{"n_head": 8, "n_kv_head": 8, "d_mlp": 320, "positions": "rope", "rope_base": 5130.0, "attn_scale": 0.177, "bias": "none", "parallel_block": true, "init": "uniform", "optimizer": "soap_variant", "lr_head": 0.00473, "schedule": "wsd", "final_lr_fraction": 0.0, "batch_tokens": 16384}
Each number is 500 + 25 x the weight over its row's rms, rounded and kept within 0 to 999. Layers, rows and columns count from 0. Numbers have three digits each. The size before them is the row's rms in percent of the matrix's.

# up: layer 3 MLP up, 320x128, rms 0.299, rows 39-69, columns 64-127
# down: layer 3 MLP down (transposed), 320x128, rms 0.296, rows 39-69, columns 64-127
# gate: layer 3 MLP gate, 320x128, rms 0.327, rows 40-70, columns 64-127
up39 094:474483512514506501455530533534471452501493519493500497476522469489448508498496506493526537520537545498515502485453497497511491512507444526450492516499528536449512461477525493512508495492499489
down39 096:489511481524511513465494496556470549523486448482496507567449517496485513496493527452505517492489504510503477507517490477503487512507507519496461487465514493467514510526487505469475488498486477
gate40 096:472533500444518495554481494533500504533534525485493490524494503472504464509441461546487535510464493530482497496472461494479484487479546485514502517494466502490494520491530516522511525490502529
up40 102:512487501522509496516468514495518505480431467499510534421500508471536513484512527495494487487509494494528470505493512462551468519473514492504508476486522534529500522473517459501529492486482469
down40 098:491473527483522516513471463533487533474465502456520503490519510467504503539509505548554514510487496431498505516474475493527496497470461493505495528494458489525487504533507523489490477515531491
gate41 114:479513463459493514524511532465470490490465507527464491477497532473506509479468493492522503491529528481481467553474504470476487500541486504528488513502472531480481544534530482497507458504536514
up41 113:506499472507494507485490493538517480510491484513510452464478527454498501501472489475497475505463506543488461499503515485515510507521498521495461481490545512490507508502528441463499478485497541
down41 113:534531472493495485557491475470479529516493472516519556524491511509501544485492507489542442493476574544485481499492531442466515493520469505481453478496451465480533493518494474480521490500535505
gate42 083:480513513525457521506460499478495512477482533505445480521485534469488466475473513509526517505528475492546485529529488498487485478498492523514469481497503485474523496495543459484518496518506492
up42 085:528490466523463494474495486521503486497474460520490441526495523487473473471511513527513515501515480496470566488454468511467494480508465489518507470515458499499515512510509500503504514499493492
down42 086:528508485499492504457422467517493466511478502547540473538507518507494496493502517512473520539505485526482479509538473475478493532484535475441472482471519469518496480496494513509512481535475505
gate43 095:462475512506480572471516553512544500465479490486528497510528477508510475487469516529482516478512551496510488518483494462464480540492479521489471536554526489519470453511504511422480482537518508
up43 092:500507485488499490493483495511517512487520534531522474511486477529496550515518458536467502524509459536477514483523485552515502506487477471559451486483450484513499479516506529486513541473545499
down43 097:493492518496480521512485475531444506492501520470473551508492499540453490469515517511485472528512435517488477518521510531532505450519506492522473455463490524473498510516465500508493543522501509
gate44 096:542494510461505504515485513515467507478473474484513514487525471488483466509507503475531546513469453493503469509516513514459474477500507543495494499501482524507436503505521527486492509527491444
up44 100:526435494528485508499471511497468492520514502471488505491537480483489535512531529511497505492490515518511472488489512480482482483491472506541514484554497506498534530510534501561518499449486546
down44 100:484510494513492530472474481462515520516504471493504464496497469510464501471482479482496550507519524481532477444503495542497450524539477508510484506483498495538522507462450473505536515503511509
gate45 097:462515485510476504473530470509524485483464510466521515463469470472499506499530505432498510523472492484481491470553528476454476478530500470533505505479494462508503536530493543521465507483474489
up45 100:466481467507518489470523484494535480477488509492472500482493498469514531515545529477476443511486497507478493530539535516500467507504451503432488546494508536481516506533471492524488497529507492
down45 095:524447504510510553531485466544525468480470520478527491516516500473525469505524488509486566513525505482531482511482494517506504512454498531545510474493498500499495482473455483487506514518468544
gate46 100:509472466508477522531458477488474501530486525497518480481498510520487490508519452499454489466436500475516497476532494485494472491529494504494470501473503499481517495539482479498509540493514501
up46 104:491499457466495518495481519527546494504498500462483483519488493555460514527531508527469496500531485476508476489486526503482497515532511476443525447501506494496537512499485532536507504493508520
down46 101:494554513500521520507472448510508523531490441503473491499506515482424512475487482464510513487509492482498490466481552494494496485515511478475520470498506523471515500492519543478494516471513517
gate47 092:506485543529498487503507497514499493526472501522486500492473497490490521467493506556472509489488503500467471484500511513529492527494462513519518458474517515480562490478524477513527483508490461
up47 095:494491507502479528508523497492493518523463531570521495497489496492502505487526513521509503508524491483474506499517516518548499504483496491511471473513477512530492524497454462467491500502409490
down47 098:518469513526495450490508512511507499545491455519499520483514529501473492520490463535515500465492486506439502467505523514471541526456508495491541501528496520500517531468521483502489527508490500
gate48 105:483464507492509477568520521497484495492430487504473487509506519465499472476525537552514524490514507475505446482495535483492515520543506535488470508505458516496504509493523522490502505499481497
up48 103:517462493471567515488484478519528482521490458485482512508477481498472473484524497500488476488495480484535501467471537489442474498535539504505509541516513494529495493475499524529488513535463478
down48 105:517506496522499477503514473528509509511444493486463503512491548479474542518501504543506516492492490500466539491520505440507497519502528494554503489499477503503504523506527486480476482464498503
gate49 105:489506570498487551469492508490522475503469509487515467504482552501487486471525517491456489540469544465525512494498557507488527503485504488509505521459513481477530477467518480484521488510545507
up49 105:556515456536475504532496514486493464460452521536490505525504513534534494503488482477505502505477505496484509480495489487498486528536523485499514487507488500507458504582452495525498517484488535
down49 101:480485499500511510507477488501570499441513454465523542523479532510480518528499516504474507505464515526464457467501517517482476488463493521480525462533464539510497473536470521515482500502499496
gate50 103:512505471499521512505499485437503523443497493531513486504483477485515522441450561511501499453481547485523508519503507491496521538464485543510463510496510497511514480527486557530501464514501511
up50 115:507485501481531490470456478482490482466515514525509500507522470469506519515448508510501502480469548495507531513472462541491512536475500477473525532500494519433489486524524547482528467496533482
down50 118:501459499514540497476509501453492480481490497523489472533520485481481435517467496487464498486500530465520508471497460530529546511526477478521545528540507515488465498510531491465523488473489486
gate51 093:444522497486513498528470497507461486459462477467504514507484509498495453462502551471485490457485484515486501489535540546478509507483522534531511489544502528512497510521497523510458469509510483
up51 091:483513483490485494470483536478475474532488526512519503514510461450497500524479456494479531509502484503484458444478499498478509520483520547491511501538516502420479481476503483541510487494519504
down51 097:481501463469459474492500478529504451538458518548485471514509500481506468451453482538509467475519529504498499497504497494525537489524510499464494500486554498496548497537482495495552485502508524
gate52 093:534479484493505506564480458531507513507441534453492463558488534516475497488516528497497536475519483508519477509518517513504520484526484519491496511453526480516540517515483564481510524532519482
up52 100:518507509509538471526499500502467490442487475525510501521493477493486473524514490497523480480534464542514494530509522486521484509548475497509512523477511485480468480495491478525510464506453502
down52 100:517491481479517510454464466494536480530494506512460517536508537456519501496508532508512492532549501541546464531501485503522498515507455499504491542528480484494477527516497529495506509508499524
gate53 090:460485507539460503515467462520521499552492515462527511502505483545483514472451494506536502447506497485527509534473490541519450529495475495522476520518461522492532496462470471527531517496526483
up53 094:520496508476504500541533522507514476473522482508514511519524486561502515566519493516501508484490505541499520470516499511509488491524465526473499530502540455462537492466517492491527510506479495
down53 098:500482499461496502514541435521467520475502530517508502507481528447452513557499542523482526517482483518511534529548514508529500506476512518530540499461561447533518512502478508516537507474492521
gate54 095:490494508550508502521499470486554508504522439519517490461541484539507524497517478513484535504455476446517487503503499531489484497497520457502456484518503488472491492498525508455495545531490520
up54 090:512510536497472463534500511506477530467493491511488504534536436483509479521517473486497522517562538496487544497516518523532506511507490471511494479526533494496515460508508517481510558493518503
down54 092:545572499524522481491532523475515511479468483504525471505476483476477506509486526491521499508478486521493528509483513508435470496488501480523474525500520479512537514457548495460513479524525494
gate55 096:482525563544504522503502503502512413449489511471447464504501530520490447488474530450494496484495490533501448536480516534495522521519480516527479537515504485515502481506505518499500478516510479
up55 095:482486475444511471486499539522509523521472526513468485455499530521488545502465486515482512546495489523523490478472512500481547506496492483478499536490517546471497510494490483477503452517505492
down55 107:514502504472483471474526537542526523501477506513468498446490494495475493509530494517517507532496511470486523465447517476468509498505498467449529482481492506490535497470506530523494523489514485
gate56 106:458537483498473474535498538466524483511492505508482499512490488513490479481506494507500492540514485452502551488518517483520487496500528475545489508556513476487568487521510491493454511479467596
up56 094:490520538495475496497527483526489521489484518494497494511514469490501510526493521526509485460492520543511490485537503508509510507524501531494497486451469542527467460464531495470516519508553450
down56 098:497479518496524445514498493491486523533519447484479474465491525515503531509475523495489532477473542494490519455503545535522530501544511478506508496515556544498501503502435528513466533477545483
gate57 102:480511533508472459519486492525534508479490522532546489500487459536484526521470455496499515511535500501456432478564532471524484484482495521495534508510513508515505481499449514480524476543503541
up57 105:546451485487501522499545487443488504493545486454490439490488483495445477488513506552498521474493495511527525519488532524477490507472508526510464533512535510509491509533513456510514490465476522
down57 109:497498501500495459539525463498495459531456514490444467460549530512538459478473570486508481524486513493510489538498486529496511479534506501475426484462493454465523489500467485486506492465501551
gate58 094:512518485506538524498505451494503457475553491464473461480512518497489475516449512494434518471498458470492489504480512490489485491543520491497475496519521456481517438521506513512547514474540548
up58 099:509516484485515499583488515521514488511459493484530495501502510482477495533510508514551524429516467507509526482552475481529505499485508531518505503454508495506496489497443447501518511454510457
down58 093:502520533511558535530508506473441494480555469492525511483500506564513473493532473527490481492488476499489504518467498468489496480499520525462467471496482487508502489494443533477520492511499469
gate59 108:525516521504494479538482527471528536474489568516469519512481518522549497501511509497483512540429500487505497576512480500495504543516493495513500467486520536480496493522503541446491484490490529
up59 109:484470550503527542466516486494494500486501498480520461513474455484480483470502545519531486530528451489455504486521489482510464486454443495474485520514474442529481510461534502533517479488535503
down59 104:527518507524488493565509546493491535497548484535467504487490497519480508470501491508443510537510512531503462513476485550481472489512487538496490484511550522489532498525492526485528485525501519
gate60 094:515481479504527523507512520484489501465496489522521466507521482533510501542485525512490522508516482489527515500495427501498508459512503480501451506499494505431501547480478576459535509469498512
up60 097:501495515481497476503519493501515497492504519504502493499481487475502496512421469530491510498513494495513507489483480478525503515466483502490469462428504469478488460512515473524472524502534538
down60 098:499537501474478461502485544524512527504484566527496502495504498498523494492482479498464479481483473510476533494537457548502528452534475481525542492509473477515520495450487538483496523526529470
gate61 091:529488510500518519529476488504508506540514467532508458507483472500476492516490555501477515512503536528498528490502505507511531492493482486515502423503526484485464498491496495481513481516490503
up61 093:500517526512516519492528497521517475485452499504501480487468522519528526467487497524519485461521480447494465465481514542472508491501510485485470508512480476480514512519505497474498511521440509
down61 095:530508474474506513514572495479516453499492485538540511477518537495511487520473458496489486500525502509484455468526494507494468515517472461456474516465489487501511508485449487470479501433555492
gate62 101:492485497528514514566530486530514500519495511517509531485503499501531505509536520487476523523514560488515522493469495489532454509495470502539479477473545504505534548508500456508545481521487536
up62 106:511540530471496487488523488524460447507501490554461515528521508482504487496501535502519515518527504500530558499490475494519547519498545525524488539521522519531482525463468458512483482546522523
down62 106:510536506469542536478481524544492426490476489488514505486516535512503477469518562491558490512516526465480520487523491503500520498541505477508489501516493487530505558439540500485501471526519485
gate63 097:510484483536515467518500525473533503510474507516534494500476513474491478466487471517494499522498516505490475447485495486445532530484474498467498508525499500521502495524459527473570464541501540
up63 100:513496517505482494532473519502521506501469516433478497522547503485460504469469543534494494499515527471521455499464493485504480446465480499490529471559502517512476513500466515529535484507518519
down63 094:494491471505503531486519541509543477500489496508483458533560516505504474520533455550539429478484457462492511515530484511510523482456527483516567503503490497462516518469518472504514482505486494
gate64 097:513514528467511494522497509543507500533458483493531556465518518520514486486468462524454498494522479470498502490437464472490500526515522512480472518520514512483511536476471491505431447510493499
up64 094:482469444515493482473505481518498476491506544515529483511507517531542474507472469508454488505514503502483511495493497480553477543484486460479458509518499512493499454508481493512487483476484507
down64 103:528509516510521513512470475499501488483468499483529468521532515508496494527515517521498498485540451480508502475462497482513511515518516500523439491500500542478485455548457503525513534494477510
gate65 103:502529502476466483462520469499489532490445481464504463533488530496476520506541503488509521485512504503516502526485510457491495459494476513443489497504473495506489466477506481462526507544507495
up65 101:492508529495476541506507476533472510496533481488519511482519510560497482473514556528517514525508490450430517502540492507498490521466508504479510517510539504526488533497506511483549503516498504
down65 104:475542531499529498477471513538485511468504503533521523511529494510502511514482486491504541465508545543497511491530490502460490491472492486497502479526531539489481488499495558526491500454493509
gate66 102:472461523534522467491489481523491546486523487508469496522524490566505492506524535467498556484506509508537490514463523508488531515518526518515530512496527518485506531484503522465467476462485496
up66 107:460455496510570490492488486488508529498516534470508496510489461468526501513465485527459504492505497532493515492459495482494538508495509434541534464504491490502501502488457506524452489468492488
down66 105:437530449513482496505498509525478533472538541524493508531493542500496477496465500452492511516533483508521472476485499509559493526518480464563528497480510461547506514486510515538468482499486530
gate67 107:498513518445478454482493516492493506467479533503486445522481525526454499518502506476515495482490509465475512494507509480549519499466478475499470507482457532473505488489485477520521476518525505
up67 104:502518534545446517520543512529471491530508477524518504501446538474527538468489476507507498508532512501500469508538466520491481467455507464466439518481537525484492519497515505502516484516472522
down67 104:488515509485465527547553508507538524476491523509539484466497491508453490480514476486503547546548495487544488498521494481491516468501478503487484524513502484464515469471484476521516470535506519
gate68 108:474496489509474500444566502486516456530498509528515505452483508516494483454508523532489508504518510481476489492513483480512477489466518469491510482488488502504488459521474524492466499546499505
up68 102:520428520498507538556515518454491473488538512471503501489501515501546520510478529460552497498485438491489486523468445519501527482500526496507483517471473476489492497487502495510485458501511493
down68 105:448477465514503466569541486479468493493471494521465526536502499508522477463500487517515498545523533564528511471491469499487528522478512499506569484472501494492508486509493475498480532469493501
gate69 082:483503500481466506527519486518521506507474491502501515485527531495537536481468540524503491498472545496505520464508487463478440476489519508490524457496533535498545551535517462517518530466491456
up69 082:523460498518499478456496533479481551462483486482509521457508441557441505524474522465505472503481524487488463484481518481495535485518501468509488491507493515522531530511488521529500487480470535
down69 084:553494506504531520505481554543436460519494481470504499505463490526495489503508501491458524516452479493505486512502479501513472490508515493464536512499504495464498491458528512474488535495502516
gate70 098:483497537515462529514496471533506449490523485567532507546503528515515479549494530467470474499520503502487508486467505491473478486512533483532514463503522505479536488466509512509500515506539482